Each number is 50 + 15 x the weight over its row's rms, rounded and kept within 0 to 99. Layers, rows and columns count from 0. The size before them is the row's rms in percent of the matrix's.

# down: layer 7 MLP down (transposed), 896x224, rms 0.0629, rows 281-340, columns 168-223
# up: layer 7 MLP up, 896x224, rms 0.122, rows 282-341, columns 168-223
down281 095:45 61 55 69 35 34 50 47 26 64 21 51 60 47 64 12 74 55 27 62 42 69 48 59 33 32 87 51 69 66 69 28 51 64 64 45 52 41 36 28 47 56 70 63 14 45 32 58 25 55 60 45 36 51 34 57
up282 103:53 45 42 51 48 50 61 58 41 66 39 44 43 46 56 62 32 49 62 61 66 62 31 41 56 25 41 59 73 64 54 52 50 46 70 56 56 52 51 37 86 53 48 44 65 35 48 54 40 45 63 17 58 50 57 62
down282 101:58 41 56 56 63 45 51 40 26 38 36 28 61 63 41 66 80 53 43 52 47 67 63 58 41 30 54 45 43 41 62 54 22 32 09 55 50 31 43 46 68 84 30 49 41 75 39 56 52 65 56 57 14 71 48 49
up283 094:42 38 61 36 39 80 47 37 53 54 41 74 33 61 67 62 48 62 44 55 41 38 59 36 46 35 53 32 39 57 52 47 45 39 68 46 52 56 47 64 20 73 67 43 47 68 70 66 39 30 50 44 42 34 26 42
down283 099:70 27 46 49 66 44 59 59 44 41 69 46 53 61 44 46 69 51 64 62 68 47 72 58 51 73 39 74 36 55 64 36 33 53 43 23 46 64 46 46 59 65 60 85 53 49 43 41 49 82 61 43 53 55 56 34
up284 103:62 67 32 40 50 58 49 34 73 11 65 44 52 65 37 67 37 72 82 55 66 40 42 42 69 67 35 42 39 64 60 38 55 19 57 31 59 56 41 51 81 54 38 43 59 44 53 55 58 52 47 43 39 64 75 45
down284 105:85 75 47 13 38 66 52 55 65 88 50 77 68 62 61 14 31 34 43 49 70 39 39 65 49 51 71 67 71 48 67 56 83 54 61 52 41 43 43 24 30 24 45 53 60 54 26 36 48 46 67 46 47 44 46 68
up285 101:52 39 55 71 69 66 67 46 58 45 56 48 33 53 63 50 45 48 71 64 44 69 39 51 48 38 63 48 67 62 28 35 29 02 59 54 60 62 60 27 43 22 35 81 47 57 65 47 74 42 73 41 20 76 73 65
down285 102:38 69 54 60 43 45 47 39 61 31 49 24 57 63 70 25 53 57 35 31 60 33 41 52 59 30 46 77 13 56 58 44 55 47 50 34 48 41 32 71 59 92 58 44 54 33 58 49 74 73 41 54 55 43 72 60
up286 097:67 65 59 55 53 40 63 51 53 69 63 54 53 33 59 68 68 45 22 86 36 10 21 59 37 41 77 60 48 54 26 54 56 33 66 73 36 57 41 50 41 50 62 50 61 30 58 52 48 43 38 39 31 48 42 49
down286 106:40 41 47 36 40 64 25 53 78 67 59 48 60 49 49 41 61 73 33 84 36 54 66 60 21 45 65 59 57 34 61 73 56 70 62 52 33 52 44 62 42 59 57 59 54 57 37 61 47 46 45 55 44 43 47 52
up287 093:65 60 47 43 59 46 60 51 52 42 33 37 62 55 35 50 36 37 64 60 59 38 61 49 37 35 69 53 43 44 58 68 49 31 52 43 26 89 55 70 20 66 21 34 66 63 49 71 42 38 69 60 48 74 46 37
down287 086:33 11 38 39 54 77 41 36 57 71 57 40 42 64 32 63 72 63 46 54 61 50 51 32 59 37 61 37 49 32 35 23 55 72 37 72 62 56 50 49 69 26 62 41 37 36 40 16 73 55 79 41 42 52 64 37
up288 094:73 44 47 38 58 70 51 57 41 26 47 46 49 68 52 58 54 72 46 49 38 45 58 29 63 22 36 73 50 73 55 43 56 35 57 53 61 68 66 29 28 90 83 54 35 78 39 23 64 56 40 62 46 76 21 72
down288 098:68 66 64 42 32 61 38 68 77 43 49 44 58 46 65 74 27 70 51 40 39 45 58 40 34 50 23 37 35 49 57 71 60 27 48 34 58 51 58 54 56 53 55 88 39 49 47 60 49 72 41 49 65 47 60 54
up289 093:63 57 36 40 42 68 68 62 53 39 36 63 60 39 78 53 77 51 33 40 44 83 53 41 26 30 64 61 68 60 35 72 87 49 62 73 54 51 52 58 34 37 65 28 55 46 64 47 69 37 49 55 45 37 43 67
down289 094:67 39 40 59 30 22 62 34 52 57 29 61 50 47 25 62 64 52 33 41 63 43 51 26 30 72 83 54 65 67 24 77 56 59 62 25 57 59 62 54 70 30 75 53 60 51 56 42 41 18 15 57 61 70 54 64
up290 101:58 76 49 39 48 46 35 34 53 24 51 56 54 49 52 77 49 75 37 53 39 39 43 57 47 61 38 41 55 45 30 49 63 33 60 48 73 36 48 48 73 77 57 46 48 39 69 57 42 38 66 62 69 49 49 52
down290 102:65 41 59 56 53 35 51 48 30 32 46 65 33 35 41 67 93 62 37 50 40 42 64 61 67 73 70 34 59 41 73 38 43 68 37 50 69 47 55 42 29 51 25 45 32 41 60 99 48 58 76 37 57 38 72 36
up291 090:54 37 37 45 56 72 67 39 37 74 49 29 42 36 21 41 62 27 48 49 60 50 65 22 57 69 73 41 63 44 48 27 56 38 30 50 60 51 36 36 58 53 55 50 47 22 10 44 13 64 39 47 25 57 62 52
down291 094:64 34 55 47 41 62 65 46 36 47 41 84 49 50 35 54 52 61 56 54 31 57 50 32 62 49 37 56 60 39 47 11 46 59 49 73 63 45 55 43 53 65 67 88 54 43 58 40 66 43 49 64 51 60 39 58
up292 097:22 26 68 61 69 38 73 42 45 66 33 47 72 62 31 70 39 69 26 48 52 64 57 47 58 34 45 22 41 34 38 53 43 57 72 47 20 43 61 59 59 59 58 39 33 68 67 51 61 36 22 55 15 47 68 56
down292 104:47 61 49 60 28 53 63 47 35 45 55 63 39 76 60 39 67 41 68 54 33 57 25 12 46 33 54 36 34 51 38 53 53 32 50 45 59 58 39 77 27 64 58 31 44 54 59 30 55 86 29 45 55 36 38 42
up293 098:33 50 71 42 64 42 53 28 42 54 54 65 44 24 52 48 59 68 65 35 57 64 67 64 42 51 58 67 29 34 59 54 60 58 64 22 65 71 55 39 49 58 42 36 73 31 50 44 58 72 07 68 71 48 39 59
down293 098:39 54 56 46 54 42 70 53 80 50 60 35 37 44 44 29 34 68 30 58 42 55 00 62 66 53 69 47 62 50 73 63 51 51 33 65 36 33 74 34 52 71 62 34 40 42 81 53 36 52 71 37 71 53 59 24
up294 106:25 65 31 47 30 41 45 37 26 23 36 47 69 72 61 45 38 46 68 39 44 44 36 75 69 35 74 47 53 77 63 51 32 76 37 47 32 61 62 45 59 80 64 58 63 44 73 27 72 55 34 30 53 57 75 45
down294 098:73 56 49 41 52 34 52 56 31 59 39 74 52 49 25 53 40 54 60 34 44 71 37 43 44 41 39 68 62 36 73 62 59 51 57 60 54 57 35 47 58 39 58 60 65 66 31 49 13 53 65 62 58 67 45 78
up295 093:57 59 50 45 61 37 63 30 68 53 71 53 62 68 59 48 50 29 65 53 31 39 44 35 31 48 43 51 67 31 49 36 57 83 50 60 63 42 74 29 70 58 62 40 39 35 56 30 48 68 48 74 54 32 34 67
down295 093:59 51 45 25 20 59 65 49 72 69 70 39 61 49 72 44 36 50 41 49 53 57 59 86 50 43 57 79 30 63 77 54 22 54 50 28 32 36 31 46 37 35 63 66 38 50 60 54 34 49 16 22 26 54 53 28
up296 097:61 59 24 73 59 31 67 56 34 69 36 51 52 47 54 49 60 67 45 41 56 51 32 00 39 57 71 26 57 69 31 19 45 68 37 69 55 51 65 38 50 34 43 68 51 35 56 53 47 65 59 56 30 72 44 39
down296 091:82 33 62 45 47 49 41 62 61 72 48 43 66 48 35 46 42 51 55 48 83 44 44 50 48 49 36 66 42 30 44 63 66 62 57 43 59 54 85 60 48 64 35 36 37 43 82 42 53 45 79 37 51 43 72 43
up297 089:86 30 42 62 80 43 71 44 48 70 59 39 71 47 36 50 32 34 42 40 52 62 47 35 54 35 46 66 47 68 52 69 59 54 47 38 44 55 70 54 61 78 46 49 41 59 42 19 40 36 52 57 45 51 50 39
down297 093:75 69 45 47 33 50 38 16 32 43 37 35 33 39 72 38 52 73 77 61 45 36 69 60 26 15 65 33 59 53 46 39 28 34 60 42 49 52 53 40 33 65 08 29 70 80 69 39 51 52 70 51 66 39 42 63
up298 097:76 46 41 74 64 62 56 59 55 57 53 55 59 36 57 43 59 45 54 28 50 32 48 40 20 39 47 57 76 72 62 53 27 45 44 45 53 49 67 58 39 48 45 43 36 16 72 16 39 54 38 47 63 39 52 61
down298 094:36 42 50 42 26 75 92 58 47 70 35 27 48 47 76 37 65 59 50 44 44 41 55 61 49 69 58 66 34 48 57 50 50 77 29 60 39 29 60 32 34 68 68 21 75 67 52 45 62 48 49 48 65 39 31 35
up299 096:30 56 71 56 54 61 66 33 42 32 26 35 38 45 76 58 50 30 77 49 15 62 60 49 58 42 38 48 17 55 61 55 36 49 59 53 52 48 67 59 89 36 43 54 68 67 42 55 37 40 39 58 50 75 79 67
down299 095:42 57 59 60 51 42 46 44 49 54 59 42 50 76 51 50 38 99 43 36 43 50 45 39 32 27 50 43 53 34 71 56 41 40 31 64 12 30 20 45 21 57 42 73 63 38 19 58 75 32 57 61 55 31 64 52
up300 097:74 57 39 48 69 45 61 50 44 69 51 55 48 51 72 69 39 73 25 46 40 41 69 64 60 51 58 31 50 51 56 53 58 58 32 36 60 23 57 49 47 49 31 72 42 56 41 24 56 72 60 44 26 48 43 24
down300 095:52 85 41 84 75 56 34 66 39 34 52 64 39 34 38 42 51 45 43 49 54 33 37 44 22 38 61 77 32 40 87 52 27 54 72 49 33 33 49 47 37 52 74 45 66 51 42 50 54 49 33 34 56 73 46 55
up301 094:49 79 51 67 45 50 69 51 69 74 62 45 32 17 74 50 57 53 65 44 70 47 64 28 61 40 40 43 73 58 35 36 41 55 67 59 38 72 35 13 33 48 50 55 49 53 24 90 53 46 46 50 67 59 25 62
down301 097:64 26 47 22 64 41 40 61 27 33 32 65 39 55 54 53 28 47 68 40 61 74 55 41 64 59 64 72 42 42 34 62 44 50 45 51 32 30 36 65 77 47 40 44 47 51 51 46 61 49 34 49 25 75 75 57
up302 092:56 32 21 49 49 43 52 29 21 68 46 66 39 41 44 62 50 70 56 66 48 64 46 69 20 29 69 45 55 36 30 51 46 64 54 27 50 40 62 57 48 58 43 35 61 70 43 25 54 10 56 67 48 66 60 64
down302 090:61 78 50 46 31 49 82 91 37 29 59 60 48 66 74 67 48 67 53 50 46 61 47 54 50 25 49 20 82 37 83 34 67 49 35 38 49 47 31 39 52 51 67 44 50 46 70 45 58 47 53 73 51 19 55 28
up303 097:67 36 28 58 48 51 32 27 47 64 25 51 46 50 50 37 58 54 19 50 39 35 56 42 65 56 49 33 71 66 71 64 36 25 33 37 52 50 48 31 39 57 66 46 41 71 50 37 32 55 37 64 49 43 70 43
down303 089:47 44 38 57 64 64 43 48 24 54 60 91 56 76 52 50 55 47 42 40 61 17 63 43 60 49 67 60 78 25 38 64 34 52 58 60 42 67 71 45 57 20 15 42 54 33 35 62 72 53 52 56 56 61 61 57
up304 095:85 00 69 51 38 56 55 56 43 72 57 53 45 64 58 53 61 40 51 63 49 60 38 71 40 30 53 43 21 45 53 72 39 55 44 28 50 52 51 50 68 85 52 42 46 70 39 34 49 37 47 57 38 67 43 43
down304 092:53 90 46 50 56 70 19 70 30 25 42 40 32 46 56 54 49 74 42 67 46 53 44 36 55 45 52 68 40 40 43 46 61 57 58 49 59 76 60 54 76 31 47 42 67 48 50 37 47 47 35 33 49 37 29 38
up305 098:55 53 42 37 58 60 21 39 27 46 28 44 29 44 91 28 32 32 73 55 33 72 57 59 33 53 52 80 48 48 58 40 51 51 44 43 40 72 28 49 37 60 42 34 68 51 39 64 30 69 63 57 45 42 62 74
down305 099:38 40 73 60 47 20 53 61 46 62 40 30 50 24 38 33 39 71 74 39 09 39 43 65 53 20 23 33 35 32 31 57 37 56 48 50 59 41 75 25 67 58 75 68 57 44 68 45 54 52 61 49 51 51 72 55
up306 101:42 61 28 65 60 39 57 60 51 51 38 40 55 41 37 44 55 16 36 67 54 41 61 63 48 38 43 81 68 38 52 80 48 54 63 52 51 52 50 53 58 64 27 46 42 72 32 62 36 54 37 50 65 54 63 46
down306 097:39 78 59 43 20 63 54 55 36 54 54 58 43 36 53 50 54 71 68 54 27 54 56 44 48 65 47 73 48 42 79 45 36 33 16 30 44 60 52 78 41 43 33 40 69 25 80 46 72 66 59 55 68 71 46 60
up307 089:52 48 48 58 72 31 38 58 62 62 56 71 54 57 73 63 78 61 45 47 53 62 40 76 40 40 33 40 44 56 30 56 54 59 45 58 32 54 31 54 78 74 73 54 65 43 74 69 38 51 42 44 48 25 48 77
down307 088:48 36 59 16 49 41 46 85 46 52 36 41 67 47 66 39 46 55 46 62 77 41 61 39 54 45 66 56 61 49 62 49 63 66 51 35 56 70 29 37 39 35 51 82 67 60 60 42 57 37 52 62 48 44 46 42
up308 089:51 57 45 32 60 56 53 78 68 52 33 77 59 78 58 30 62 47 44 58 49 68 33 38 62 35 48 66 55 57 47 38 43 76 57 37 50 41 18 35 40 37 66 27 74 59 63 79 54 30 39 33 62 29 22 68
down308 099:34 58 77 69 41 36 52 25 44 43 49 17 66 35 58 39 58 60 46 34 41 62 52 77 48 45 66 27 69 57 61 35 45 24 53 65 21 53 76 65 76 59 66 64 50 31 37 57 51 56 67 73 38 38 78 27
up309 104:35 44 55 12 55 66 43 83 75 27 68 33 67 59 79 75 38 46 61 45 36 53 53 54 55 73 60 35 33 43 15 51 46 58 68 44 65 77 64 55 51 46 56 58 64 66 51 24 50 60 57 56 72 29 60 52
down309 100:61 55 67 64 61 37 59 57 37 04 63 67 51 49 51 52 57 67 60 14 48 30 60 47 55 55 57 59 46 45 57 50 41 61 27 37 44 30 53 49 58 61 66 29 54 41 45 80 26 49 70 74 63 32 27 94
up310 105:50 31 43 73 62 53 48 61 58 40 62 40 37 57 53 43 59 52 34 46 46 33 65 31 30 36 29 54 54 62 42 41 63 48 47 77 51 43 80 76 78 45 29 49 60 26 73 70 20 49 50 46 69 46 54 47
down310 116:59 54 41 59 38 34 64 64 45 30 51 34 45 48 79 44 80 36 66 54 66 43 45 55 45 51 41 44 59 40 44 60 38 57 41 24 70 29 45 86 32 43 57 54 59 52 47 75 36 24 67 51 27 36 44 42
up311 121:38 44 41 20 31 56 63 53 43 55 43 71 66 78 62 44 28 55 44 63 23 49 76 38 51 47 24 53 16 28 56 67 32 59 48 57 33 82 66 60 62 44 38 57 53 52 10 33 36 33 60 55 37 76 24 80
down311 122:52 30 27 19 56 52 48 57 54 36 46 50 31 72 56 64 74 44 47 53 41 59 62 60 73 37 58 53 45 34 33 63 48 68 60 40 52 58 54 40 94 42 52 63 66 57 62 65 60 33 72 41 34 49 51 29
up312 099:59 55 05 54 13 70 49 80 73 39 49 41 64 65 78 61 24 37 49 54 60 74 62 22 40 78 56 61 52 32 81 52 40 42 40 43 47 87 60 49 62 74 61 74 55 45 34 42 50 43 39 35 40 49 70 59
down312 096:53 51 38 44 62 46 65 36 52 35 55 77 24 47 58 33 43 45 18 71 57 46 43 57 86 59 47 55 63 58 36 53 72 77 45 23 55 29 44 49 62 54 31 35 63 41 48 39 24 64 52 36 53 11 61 17
up313 103:55 41 50 15 59 52 61 76 58 72 55 36 33 55 63 50 56 22 54 71 63 47 32 54 47 39 36 40 59 59 57 20 66 54 73 36 47 51 41 38 63 84 38 36 35 41 62 57 52 72 63 23 54 67 63 31
down313 101:31 71 58 81 72 37 08 53 56 58 64 36 63 42 31 45 46 52 37 31 59 49 37 58 45 51 70 72 11 44 51 55 45 39 62 30 57 40 52 71 69 20 55 18 68 46 45 54 32 44 61 42 48 35 57 36
up314 095:46 52 58 61 38 46 66 29 29 43 38 51 49 26 38 67 63 40 71 51 32 39 57 45 35 56 39 34 66 64 59 33 47 41 48 57 45 65 52 50 67 35 77 18 44 69 29 46 60 44 56 36 46 53 65 55
down314 096:59 51 81 75 61 66 48 63 45 31 75 47 66 62 37 25 30 48 57 46 42 71 16 42 55 49 64 64 54 49 66 70 29 56 43 15 48 32 42 24 59 67 67 71 44 60 46 30 55 83 46 43 49 27 44 50
up315 096:48 56 62 43 67 43 51 46 55 39 65 48 52 56 42 58 49 33 88 48 36 47 46 41 36 47 41 47 56 23 54 28 34 51 26 54 40 51 67 45 74 49 50 65 82 35 54 34 55 42 54 45 67 47 69 30
down315 097:49 57 28 67 34 52 34 61 40 38 52 43 49 56 64 56 67 25 33 45 48 20 60 42 63 68 55 49 62 55 53 45 43 35 51 39 63 69 66 53 44 60 50 40 70 20 56 83 34 37 67 49 48 29 33 55
up316 095:33 41 44 64 54 68 50 32 52 45 43 40 60 53 53 62 47 53 51 39 50 05 54 67 25 60 36 65 34 46 60 64 80 53 64 79 46 44 48 56 70 81 39 49 39 43 43 32 54 67 58 24 48 69 50 47
down316 093:34 67 37 60 53 62 33 55 34 54 55 72 59 38 33 59 38 57 42 42 79 74 64 44 33 76 50 42 78 48 29 27 29 60 33 90 63 49 53 61 42 31 38 67 39 24 57 64 50 55 33 70 62 62 54 25
up317 108:68 31 36 64 51 50 45 52 51 37 53 72 42 72 46 59 46 41 56 42 36 58 37 91 62 42 61 80 15 28 41 36 48 65 54 56 55 71 56 29 69 43 57 68 50 58 50 40 21 23 43 56 44 70 48 47
down317 102:64 62 33 45 66 54 58 60 80 71 42 49 37 46 74 44 60 99 58 52 61 75 62 47 52 49 47 31 24 49 53 62 49 43 59 48 34 24 36 75 45 53 39 48 45 55 23 43 46 54 90 74 50 40 41 60
up318 106:52 58 22 81 64 48 25 61 48 61 32 38 48 25 91 41 65 45 40 75 36 54 21 46 46 22 35 39 40 29 48 37 63 66 56 64 66 42 55 44 75 51 79 62 28 94 62 28 16 45 49 48 65 52 53 57
down318 106:90 60 52 41 57 51 69 75 37 59 67 59 54 75 38 32 57 49 73 43 46 47 26 53 84 39 71 42 39 47 56 39 53 38 57 52 45 33 38 57 45 35 50 42 55 39 73 75 55 58 64 45 68 31 47 51
up319 111:57 60 29 13 48 73 66 55 56 64 57 52 79 39 38 72 27 20 57 33 43 53 73 48 58 63 40 57 61 23 44 43 39 61 69 54 61 63 51 44 44 29 58 71 35 08 31 52 29 46 84 77 41 80 46 74
down319 124:46 76 37 59 47 41 38 55 65 15 49 34 49 60 73 37 39 43 52 52 49 35 67 69 68 47 42 37 54 52 71 39 29 57 54 44 31 64 74 28 62 47 31 31 45 42 37 37 48 63 67 46 39 73 36 78
up320 091:47 45 42 51 66 65 59 56 58 62 42 48 36 42 45 41 42 60 51 44 63 33 49 60 46 63 43 64 59 46 58 59 45 39 53 57 71 61 50 66 61 31 58 50 37 70 40 48 51 65 40 67 65 79 60 48
down320 091:51 59 30 63 56 13 55 54 50 36 54 48 54 49 43 25 53 52 35 69 37 48 58 59 44 46 40 30 47 51 68 30 49 55 42 47 69 61 47 61 81 47 14 46 41 49 46 55 50 40 56 46 61 53 37 44
up321 104:66 45 61 56 59 58 49 44 54 61 37 41 58 53 45 47 52 88 47 35 37 44 52 31 58 42 49 82 49 54 56 30 65 42 54 22 39 48 68 47 83 72 46 56 39 36 42 41 54 44 35 38 38 15 50 23
down321 102:39 69 55 68 92 62 45 62 37 60 27 81 21 57 63 51 46 76 60 77 56 42 44 40 53 60 32 73 54 41 54 56 32 52 62 32 66 51 32 55 57 50 61 60 13 70 44 81 59 55 24 71 82 67 22 53
up322 087:59 53 44 40 38 67 70 51 44 71 35 55 54 59 54 66 64 43 50 70 54 72 61 54 26 42 58 44 53 84 61 54 39 51 36 69 60 45 48 38 71 57 55 70 63 60 63 61 50 04 51 76 30 61 54 49
down322 092:35 42 52 37 30 33 66 55 36 34 68 47 25 61 53 50 53 51 37 41 66 43 54 61 58 35 42 44 70 42 59 39 63 64 59 44 36 58 36 58 40 45 48 42 61 45 41 42 59 50 41 47 57 53 49 43
up323 100:47 36 54 40 42 38 44 77 60 32 77 81 15 80 46 41 48 60 46 18 29 35 34 47 55 57 42 41 53 43 53 21 53 48 59 44 29 52 36 70 41 46 58 63 72 57 46 48 48 64 33 62 38 39 75 78
down323 098:05 52 49 83 49 42 50 43 68 43 30 46 62 27 52 86 43 47 38 61 78 53 42 48 47 57 41 46 44 39 55 52 43 33 70 48 67 56 44 42 22 77 48 75 42 53 65 76 56 54 55 45 41 76 81 67
up324 103:55 62 57 57 61 48 52 52 47 48 48 20 31 72 34 62 52 92 61 33 55 50 37 26 35 47 46 53 37 75 72 67 43 52 49 72 58 50 45 66 46 43 41 55 40 50 51 54 46 59 50 42 53 47 22 50
down324 109:32 65 46 52 44 40 18 78 60 35 73 62 38 49 64 61 36 33 33 59 20 36 19 53 61 60 45 35 45 43 44 47 73 65 76 27 52 75 40 47 84 50 44 60 40 87 83 36 31 54 51 37 62 49 53 38
up325 103:46 54 46 67 48 56 55 59 56 30 65 58 96 34 60 34 43 82 60 37 72 56 49 47 40 36 55 47 59 69 35 65 50 54 29 42 56 41 37 28 54 53 53 48 55 62 23 41 54 63 44 47 26 37 54 46
down325 101:78 28 58 52 46 51 59 46 57 41 61 53 62 62 31 60 16 42 53 52 80 77 51 49 47 36 47 55 41 33 64 24 58 29 21 46 45 52 48 47 61 48 36 76 51 38 72 35 56 77 54 25 68 45 81 44
up326 099:57 68 35 47 78 46 35 43 41 43 55 45 52 47 36 72 71 27 50 34 12 57 29 50 44 80 57 45 54 62 61 51 70 53 25 45 22 47 67 52 29 71 52 57 20 44 32 25 57 45 39 20 37 68 62 34
down326 101:52 30 40 52 41 75 50 33 48 59 26 53 28 50 36 39 78 69 60 63 35 49 66 41 49 40 71 60 50 22 47 31 39 48 51 70 54 50 27 48 59 50 72 69 75 67 54 44 27 38 72 72 61 41 57 85
up327 105:54 87 30 58 51 22 77 53 57 47 49 34 50 33 61 70 47 66 74 49 32 29 62 20 33 62 45 37 43 46 51 65 47 67 50 76 53 40 49 66 38 46 62 38 45 49 50 75 49 47 24 41 59 47 44 56
down327 100:57 54 64 15 31 28 40 49 32 54 49 50 43 49 20 53 37 67 52 74 30 53 54 32 57 34 71 49 42 56 46 26 34 33 40 52 54 55 44 63 50 53 36 41 63 67 56 39 36 55 51 26 39 66 42 64
up328 109:60 51 36 43 30 37 72 31 98 57 38 82 46 45 41 60 26 57 53 29 70 59 50 35 34 50 49 70 48 63 66 64 70 53 51 54 44 57 56 49 43 37 62 38 55 52 56 42 57 59 28 52 64 44 54 21
down328 104:62 70 30 57 47 59 38 62 37 49 45 37 78 38 44 19 64 33 51 44 34 45 49 41 58 62 48 69 28 58 27 39 35 51 38 49 58 45 44 49 82 63 38 39 51 79 35 57 24 51 70 11 41 60 59 39
up329 102:54 28 46 51 53 48 47 56 63 72 41 30 55 48 47 72 36 44 44 71 49 68 36 13 24 36 32 78 49 64 80 11 35 46 49 70 63 74 25 44 43 35 58 38 33 57 43 45 71 49 57 44 42 55 32 79
down329 099:63 48 64 65 39 39 49 41 71 17 57 66 58 60 63 54 81 35 74 09 57 27 39 54 49 41 53 52 49 40 49 65 57 59 33 05 44 48 51 89 45 55 17 53 76 65 30 51 44 36 56 66 47 44 68 37
up330 108:57 40 61 70 78 51 42 56 81 56 54 42 55 48 47 45 61 50 48 70 16 57 59 45 36 56 28 64 64 61 51 37 64 40 73 47 22 35 71 58 38 51 61 53 44 63 53 37 55 40 42 60 65 59 40 45
down330 109:52 44 38 71 53 45 48 44 36 55 51 10 58 41 54 57 54 33 57 37 44 30 39 67 59 46 70 62 39 39 17 42 45 18 59 57 34 48 65 67 50 39 59 61 28 60 55 73 74 16 58 54 33 57 48 31
up331 091:80 61 47 51 69 43 31 31 54 62 78 17 50 45 50 61 41 68 39 28 22 67 49 66 30 42 43 50 33 65 35 28 69 45 14 49 49 27 30 54 51 56 75 63 64 58 47 23 17 47 42 63 47 47 50 59
down331 092:43 34 35 54 60 54 43 53 50 32 46 59 56 49 45 45 63 57 41 24 48 67 38 59 61 31 31 68 65 36 50 38 31 64 33 77 27 47 53 39 51 55 70 37 52 40 18 57 55 44 49 63 43 60 53 47
up332 096:53 52 17 62 85 54 57 46 57 40 64 33 62 36 70 84 54 48 19 62 60 49 29 40 44 41 49 33 33 34 40 40 64 88 43 42 55 60 66 58 46 62 49 43 30 42 40 71 25 72 71 59 23 67 61 78
down332 097:43 49 99 15 23 44 66 45 34 46 49 61 40 48 27 53 87 43 32 28 34 61 62 41 56 70 63 74 52 87 61 65 38 70 56 39 52 45 56 36 51 34 68 43 50 56 62 59 66 56 46 59 57 58 53 56
up333 099:60 31 32 16 26 63 42 54 63 47 26 73 48 70 52 00 65 07 65 43 37 74 56 60 43 88 62 37 40 51 68 55 33 37 37 77 26 41 29 78 52 36 57 62 60 68 34 27 43 55 39 39 37 27 59 58
down333 098:46 66 76 39 42 52 56 49 71 61 48 34 26 39 15 56 45 45 33 43 32 45 47 31 40 55 46 65 32 46 39 66 73 51 56 50 47 53 59 57 47 36 47 34 15 64 58 56 53 62 62 61 35 45 28 17
up334 094:43 63 44 33 51 72 50 71 29 76 42 53 53 55 46 49 20 44 67 60 28 34 43 28 38 61 49 45 39 63 41 35 31 64 60 64 61 24 53 86 51 67 50 59 48 42 31 72 73 73 28 28 42 39 46 77
down334 093:49 49 51 51 37 54 43 37 53 22 53 59 39 22 77 46 21 28 58 58 64 75 43 64 36 68 47 36 27 46 42 52 46 42 23 53 45 37 46 28 59 30 37 56 49 60 43 51 52 65 77 69 23 48 87 26
up335 097:26 62 50 33 36 42 77 18 54 60 65 26 34 62 54 64 40 45 64 50 48 65 62 59 99 16 41 56 27 35 71 51 47 64 35 52 44 40 39 26 61 67 45 43 69 44 46 16 36 34 70 45 61 49 40 68
down335 096:28 60 22 75 47 53 47 67 65 37 57 48 54 46 37 53 57 31 50 24 47 58 20 36 40 72 61 41 36 48 41 42 31 29 58 55 48 56 67 88 48 35 53 52 52 63 59 71 48 80 52 42 56 62 42 20
up336 096:37 37 61 54 48 40 35 55 65 27 53 40 51 66 53 55 54 25 60 24 46 49 37 28 55 57 38 17 43 72 36 50 58 37 36 54 60 82 46 75 57 32 44 31 41 51 47 42 46 63 48 30 59 52 75 60
down336 091:43 14 75 46 43 35 29 63 37 53 33 49 25 47 65 55 58 41 58 48 55 26 41 76 51 35 32 62 59 57 56 39 57 64 68 53 63 56 64 65 68 38 55 27 54 75 57 55 42 65 33 58 31 54 45 50
up337 102:58 36 29 32 57 73 64 45 50 82 56 26 49 47 30 35 27 73 16 49 59 24 36 41 46 59 39 69 36 47 70 28 60 52 48 46 45 49 55 58 46 54 68 68 45 80 69 68 68 65 28 43 48 56 60 37
down337 105:52 36 61 40 40 51 55 44 72 39 42 65 64 46 68 23 75 72 48 62 49 86 84 41 49 37 26 42 34 44 70 61 46 56 32 29 81 61 46 20 44 42 52 36 36 53 46 41 44 21 66 44 62 80 27 69
up338 098:59 49 55 38 59 35 26 46 73 92 60 61 43 57 39 38 08 69 46 42 09 43 57 43 80 52 47 51 52 62 23 63 69 42 51 63 51 70 27 39 39 46 42 63 38 48 55 10 75 38 64 55 66 42 53 53
down338 100:33 32 45 61 45 61 55 73 29 61 64 41 57 50 33 67 77 15 69 71 60 52 49 41 62 22 50 54 52 45 53 49 42 59 51 41 50 47 67 49 44 73 37 55 49 41 57 59 23 48 26 50 13 58 73 35
up339 101:40 46 43 56 31 41 39 48 53 34 35 54 76 33 41 65 52 28 54 61 66 66 55 60 49 61 51 50 55 33 69 35 49 37 84 36 57 67 54 51 21 53 61 49 81 54 47 71 57 35 35 57 38 44 67 71
down339 100:66 38 38 65 67 50 68 35 56 40 42 63 32 69 74 31 82 41 46 15 40 45 32 57 66 57 23 57 44 31 50 52 44 45 43 37 74 43 44 51 39 64 33 66 37 68 38 55 47 64 50 66 76 78 39 41
up340 099:56 48 80 62 49 47 52 71 44 50 39 41 47 51 50 53 64 47 36 23 62 19 61 91 65 42 39 59 21 62 49 49 46 49 61 27 72 43 53 55 54 82 57 88 40 39 50 64 38 39 25 50 51 43 31 64
down340 094:31 44 61 57 67 56 45 59 60 53 41 41 40 46 48 52 64 55 50 53 63 58 63 40 48 66 48 53 38 41 56 74 84 33 45 28 55 46 66 52 62 22 63 51 45 43 57 35 33 67 48 48 38 39 62 40
up341 098:49 69 71 48 57 46 51 49 30 77 40 46 42 27 70 31 32 40 60 34 55 73 40 48 30 49 77 48 50 37 68 50 65 45 61 51 43 39 63 79 17 66 56 19 45 36 77 36 24 64 47 34 41 34 78 77